Part of a small language model's weights: rotary positions.
Each number is 128 + 32 x the weight over its row's rms, rounded and kept within 0 to 255. Layers, rows and columns count from 0. The size above them is the row's rms in percent of the matrix's.

# layer 13 MLP gate, 320x128, rms 0.208, rows 293-309, columns 0-63
size [104  92 102 100 103 104  96 105 102  95  94  97  94 105 106 104 106]
[[166 151  89  86 122 134 139 140 153 121 206 117  97 144 123 116 145 155 109 145 109 155 114 130 176 136 139 117 179 100 143  69 103  62 114 116 127 206 134 119 107  85  77 112 158 149 130 142 108 142 131 131 141 117 106 115 101  85 201 105 163  62 150  81]
 [134 145 112  83  93 130 181 119 118 138 147  86 117 128 106 127 112 125 129 180 178 122  92 168  96 132  98 160 135 146 100  49 156 180 110 130 123  83  85 128 195 110 151 119 208 141 117 164 151 164 163  84 103 130 100 104 201 153 144  85 123 107 104 123]
 [102  87 165 121 164 141  83 165 130 105 112 166 150 107 162 160 134 131 158 134 126 178 129 107 105 116 174 129  58 103 169 123  99  55 186 128 148 106 204 143 130 153  83 183 125 148 164 140  41 103 172 129 126 125 115 146 183  88 137  89 167 119 163 170]
 [129 141 143 174 149 131 143 134 174 167  57 178  97 138 181  98 148 143 109 137 127  97 102 112  92 133 149 134 122 138 104 115 103 121 127 144 117 117 158 178 113  78  99 136  61 148 118 158 118  94 148 170  97  76 126 106 170 116 124  98 172 116 142 125]
 [137  77 112 109 168 138 136 178 121 164 121 120 133  66 108 151 156 147 120 103  70 158  78 106 155 118 169 123 147 134 147 109 104 151 156 145 135 203 156  69 140 154 149 100 161 102 119 162 139  98 181 112  74 127 135 212 116 108 129  75  81 174  79  93]
 [135 142 149 171  89  95 102 126  53  84 106 129 143 119 130 159 119 143  72  90 106 178 129  99 121 106 112 131  92 150 195 148  72  98 151 119 190 124 137  68 130 145 111 118 130  45 121 128 111  78 129 146 128 106 116 131 127  73  75 133  94 106 118 122]
 [ 86 172 143 110  92 115 112 118  90 116 132 104 149 113 134  91 115 114  93  90 108 154 120  88 132 123 125 150 122 166  82  97  74  81 133 166 144 171 129 153 117 172 131  70 127 127 111 140 131  96 173 130 136 144  69 188 166 161 180 128 124  95  78 112]
 [137  97 128 116 198 172 163 171 134 118 120  98 103 109 166 128 145 102  58 151 152 124  67  89 103  99 140 157  82 100 139 135 115 137 107  97  94 127 143  44 174 104 143 162  84 143 117 167 151  74 145 124 190 130 108  87 127  86  94 108 132 102 130 158]
 [121  99 200  81  88  64 121 119 162  89 167 139 190 104 193 115  57  95 135 120  97 167 129 118 146 118 159 106 123 138 161 105 156 134 105 116 123 145  73 133 144 156 163  71  44 143 132  99 143 140 159 149 144  99  65  84 170  96 134 149 156 144 157 125]
 [158 137  84  92  95 116  92 113  92 150 143 122 112  97 120 132  55  93 119 144  74 159 113  77  96 115  64 149 101 139 136 100 138 121 152  91  87  67 140 161  69 186 135 106 110 102 179  65 140 129 172  67 101 163 136 114 139  63 131 137 114  66 164 177]
 [ 84  90 131 157 108 138 127  93 121 101 166 104 188  97 124 140 133 162 150 127 146 140 203  91  96 125  73 152 167 110 111  74 113 117 167 122  88 113  88 116 150 155 114 105 141 158 188 117  83 174 113 156  70 145 112 115 169 167 104 149 170  89 137 162]
 [136 123 104 143 184 120 162  82 171 150 132 120 108 156  75 146 135 133 152 122 111 135 128 112 156 124 146  94 133 148 158 124  99 107 163 173  48  82 117  83 192 147 115 115 168 100 170 116 142 132  81 111 123 122 138 149 159 117 120  91 187  54  70 146]
 [154 142 165 141 140 114 132 132 160  96 109 145 145  81 113 155  62  98 154  86  89 128 135 135 174 105 136 114 147 124 103 107 157 136 200 184 155 107 167 109 153 196 132  99 137 182 143 112  95 134  82 153  87 150 179 121 107  91 102  95 103 147 141 150]
 [140 150 195 143 168 136 120 140 115 182 172 109 122 119 136  85 192 167  98  72 158 126 116  60 106 201 155 160 139 141 147 118  49 135 102 155 118 170 132 116 117 130 167 107 117 136 139 137 152 157  89 185 112 129 170 150 156 132 191 148  59  69 122 124]
 [147  91 163 126 105 116 158 168 107 102 150 132 111 160  88 109 141 176 148 167 126  93 103 115 129 143 155 116 127 119 132 141 136 152 147 118 110 143  76 108 177 223 142 156 179 126 145 158  95 144  95 104 155 116 150 132 150  96 173 153 133 160 149 160]
 [138 134 118 154 102 142 133  81 156 155 189 142 173 121  93 199 131 173  95 139 102 104  78 153  92 110 152 138 173  84 133 106 141 166  91  98 139 142 157 141 147 134 101 113 167 141 148 177  87 177 121 229 149 169  83 134 140 123 107 121  88 133 167  70]
 [128 122 126 145  55 112 166 120 106 153 196 149  95 111 160 111 129 111  71 174 128 133 101 119  88  80  92 112 121 125 109 155 159 126  84  75  83 125 125 187 159 160 126 156 175 115 105  60 177 144 193 122 171 132 105  91 102 139 147 162 119 143 167 144]]
# layer 13 MLP up, 320x128, rms 0.208, rows 293-308, columns 0-63
size [102 102 101 100 101  99  93 105 106  93 103 100 110 102 107  95]
[[127 160  66 176  85 161 130 159 112 130  92  85 137 174 100 179  57 130  96 112  75 142 116 149 110 146 152 139 125 172  64 126 117 186 124 135 140 119 140 118 152 114 165 109  63 152  87 134 113  94 111 159 111 141  98  70 151 133 148 172  79 159 156 110]
 [135 171 177 123  83 132  39 166 146 159  54 121 156 106  22 125 209 171 129 151 109 121 138 120 154 157  77 108 147  86 164  79 124  88 158 105 148 138 107  72 132 136 126 122 141 129 119 127 185 163 105  59 151 138 137 139  84 111 114  86  84  93  83 140]
 [ 81 130 124 109  99 120 147 100 126 108 177 110 165 110 152 158  65 152 192 134 135 170  85 110 122 165  99 140  83 150 119 207 133 101 107 135 127 124 177 120 109 166 138 106 135 215 115 115  90 120 167 139 179 187 152 155 154 123 164 147 135 116 122 118]
 [121 118 131 204 137 138 209 149 141 129 166 106  75  91 141 150 166 157 133 129  63 164 154 143 130 155 103 101 121  82 153  88  73 120 161 177 154 119 123  99  96 161  50 167 118  86 153 170 167 124 145  68 121 128 112 134 146 170 142 136 129  87 104  78]
 [103 122 144 122 147 104 191  99  94 201 168 133 147 152 166 161 135 144 117 172 131 117 110 172 178  81 132 130  89 158 128 118 178 143 131 166 156 164 147 152 174 125 130 149 118 140 120 125 149  94 132  92  92  78  89 118 100  92 110 171  89 108 206 123]
 [120 170 153 103 130  86 160 115 138 102 110  91 129 128  93 153 128 209  75 124 106 121  74 166 137 135 134 121 180  97  84  93 120 155 168  81 158 102 177 188 150 143 126 137 117 195 158 161 101 178  94 149 113 110 172 108 134 103 168 111 203  98  92  98]
 [ 85  91 155 140 151 161 183 113 110  94 125 206 140 106 151 108  98 165  89 110  78  93 179 130 154 159 104 177 139 124 105 120 122 126 114 128 135 156 140  95 145 116  87 172  89 113 134 137 168 177 144 186 179  95 151 146 117 130 136 186 143  88 127 120]
 [104  99 144 103 166 127 124  96  62 153 181 112 138  95 132 136 143 189 117 119 136  81 128 133 131 152 163 160 164 109 142 109  92 159 148  80 182 116 113 162 116 187 115 147  95  95 156 155 125 199 115 125  78 128 175 102 108 156 155  97 171 130 116 157]
 [ 61  88 178 118 163 142 143 114 134  97 136  96 100  61 126 177  87 144 134 145 193 161 122 111  71 123  90 115 123 125 140 109 175 154 165 134 129  95 169 168 171 192 143 136 144 160  65 156 130 171 114 121 116 142 137 161 154 165  90 138 115 136 104 140]
 [143 109 156 133 130 153  76 161  92  64 147 121 134 148 119 101 152  56 115  89 178  63  71 100 130 111  88 122 161 157 153  82  54 129 123 145 116 157 158 140 146 134 157 135 148 138 118  97  91 155  95 109 106 166 158 118  81 193 167  74 165 103 150 147]
 [146 148 123 157  90 134  81  93 114 142 107 200 165 123 135 130  97 113 131 136 149 107 122 180 108 124 110 123 139 199 120 137 125 116 110 100 100 120 158 143 126 100 100 142 132 150 184 123 149  87 152 171 144 119  84 159 153 193 135 133 177  96 129 110]
 [155 116 174 109 148  95 156 135 150  86 142  99 106  94 154  94 147 107 130 153 195 169 172  83 141 136  91 154 100 115  59 170  97  87 136 137  89 124  99  57 123 125  64 101 107  98 120 132  54 107 132  99 142  94 119 105 197  98 116 123 156 125  84 117]
 [118 113 186 144  90 113 139 136  87 117 130  62 144 139 175 127 132 163  90 106 162 133 160  47  95 118 123 168 110 111 154 125  90 157  98 101  86 151 135 120 112  79 154 170 114 145 152 117 133 177 161 175 117 161 118 190 173 109 193  83 140 150  99 154]
 [150 101 138 101 158 117 137 112 106 162 168 110 116 177 136  95 145 130 125 137 195 170 125 152  95 122 114 147 147 166 117 137 104 106  88 103 193  96 109 105 126  79 184  48 138 142  96 134 143 124 109 109 203 137 164  84 111 109  53 113 164 135 120 127]
 [136 131 148 117 125 112 113  72  99 126 154 135 136 117  85 160 143  71 204 153 120 111  44 142 147  96 157  79 149 123  68 148 160 165 120 109 169 125  99 100 105 188 162 143 131 152 144 154 143 116  84 109 144  95 101 109 113 117 170 164 147  96 154 105]
 [110 154 156  60 119 145 124 136  78 131 145 155 177 142 155  95 134 123 142 178 218 141 142 135 151 134 131 120 155 193 146 100 130 148 144 170 124 105  97 162 120 124 138  87  62 125 136  98 185 158 115 102 137 126 167  35  74 138 145  93 102 110 177 140]]
# layer 13 MLP down (transposed), 320x128, rms 0.183, rows 293-308, columns 0-63
size [100 101  99 100 101 102  97 104 106  93 106 101 116 105 110  94]
[[105 183 152 121 166 136 107 129 110 169  91 123 163 176  80 127 165 124  87 140 123 104 108 129  95  64 130 140  82 152 128 143 223 128 113 160  77 146 107 135  94 118 109 108 104 176 149  99 165 166 121 108 111 195 107  68 145 132 130 102 117 180 116 148]
 [154 119 174 111 127 105 120 148 189 134  68 123 105 104 115  65 143  79 112 165 112 166  71 160 119 158  80  92  94  82 102 148 130 184 108 113 177 125 127 130 129 106 147 139 163 147 126 144 174 125  72  62 176  78 123 111 183  58 134 111 184 105  76 108]
 [122 145 167 122  82 129 150 165 148 110 147 130 129 135 112 118  85 139 187 199 118 183 152 114 193 160 154 133 185 119 144 119 151  91 134 106  84  53 104 120 169 126 116 154 130 122 124  61  75 160 173 172 121  45 128 127 143  99 114  78 106 159 120 197]
 [126 128 133 128 167 156 166 140 110 183 163 154 173 129 160 120 173 113 165 169 177  99 151  83 184 194 111 181 141 158  79 152 118 133 114  91 103 203 152  29 117 138 119 104  98 124 144 121 106 151 101 121 150 135 115 178 107 172  90 120 125 191 126 107]
 [173  94 111  98  82 120 169 126 135 149 116 121  50 187 148 159 121 175 160 165 116  99 124 145 144 133 111  97 130 119 115  85 147 109  86  89 139 108 135 145 147 120  92  42 118 184  97 141  80 130 136 123 150 120 125 120 121 136 141 133 158  92 120 113]
 [142 134  88 158 112 165 109 106 120 146 143 138  91 110 127  85 137  89  87  94 118 139 117 106 132 156 145 102 152 137 107 102  97 158 159 185 125 112  79 103 137 113 130 180 138 142 111 177 182 197 121 106 149 132 126 109 140 115 148 229  67 200 110 144]
 [ 82 123 171  93 100 144 145 111 134 130  24 222 154 158 140 112 108 127  98 123 108 132 141 140  62 148 120 146  86 173 108 170 106 121 103 179 204 149 114 135 108 176 107 136 110 144 185 139 137 127 172 136 125 154  93 122 137 161 103 145 189 107 143  95]
 [115 197 139  94 154  78 101 137  56  89  71 150 148 115 130 142 149  89 106 163 119 155  98 103  81 167 117 107 136  93 150 128  65 139  91  97 145  80 147 131 127 112  99 137 153 100 107 147 131 113  99 165 165 181 154 173 108 159 136 172 123 178 106 132]
 [148 199 174 169 135 175 112  96 162 105 125 143 175 127 163 110 127 132  91 119 186  69 163 126  60 118 160 151 102 115 132  66 127 128 131 127 185 161 128 138 134 113 172 159 107 101 127 123 139 127 103  93 133  73 135 226 136 119 134 114 197 149 133 135]
 [135 144  89  59 138 116  64  73 113 105 188 138 112 108 139 172 123 131 147 167 107 115 142 152 103  94 109  83 129 131 178 168 138 140 147  61 106 126 182  78  65  89 105 149 161  95 199  69 169 125 125 102 162 111 145  69 131  65 116 163  92 118 117  87]
 [134  24  74  92  88 156 118 157 119 122 137 120 164 119 133 145 104 126 134 175 113 138 129 132  79  84 114  86 118 123 153 146 110 141 132 129 108 130  91 116 139 103 163 135 155 173 151 135 126 156 111 108 157  90 107 111 128 160 126 143  81 106  79 145]
 [164 112 116 130 143 111 130  88 148 126  84 126  77 128 136  78 182 199 101  99 132 125 118  84 173 144 101 109  63 129 177 168 110 156 171 133 124 116 145 147 156 117  91 153 127  80 150 122 108  84 128  90 174 102 137 196  85 182 106 178 151 116  94 117]
 [ 81 169 177 153 170  93 144 130 104 132 103 167 118 121 139 115 156 136 135 143 132 164 146 107 155 133 122 136 151  80  99  96 105  90 152 118  87 122 136 111 180 148 111 139 146  98 168 146  69 147 109 209 123 124 135 192 142  88 129  87 140 145 155 177]
 [106 177 153  86  94 112 123  81 129 125 155 145 155 123 116 149 174 132 152 171 109 209  98 134 143  80  91 145 146 135 168  84  66 142 158  61 143 152 141 120 154 139 106 140 159  78 105 153  79 136 142 133 144 142 126 119 103  83  66 125 115  95  70 116]
 [144 107 193 122 115  96  93  82 146 181 190 161 133  89 179 123  88 160 166 137 131 103 106 182 203 120 177 128 129 162 136 134 122  93 113 101 134  29 136 126  98 112  81  76 156 135 142 175 145 105 129 129 142 150 163  98 111 163 109 133 138 143  86 111]
 [152 170 169 121 102  97 102  72  91 163 129 134  91  93 132  85 172 122 139 130 119 154 137  92  97 100 152 168 158 125 110 164  62 168  72 137 165  77 141 120  98  97 173 119 104  98 151 144 136 149 103 153 187  76 155 140  92 105 161 148  98 225 177 185]]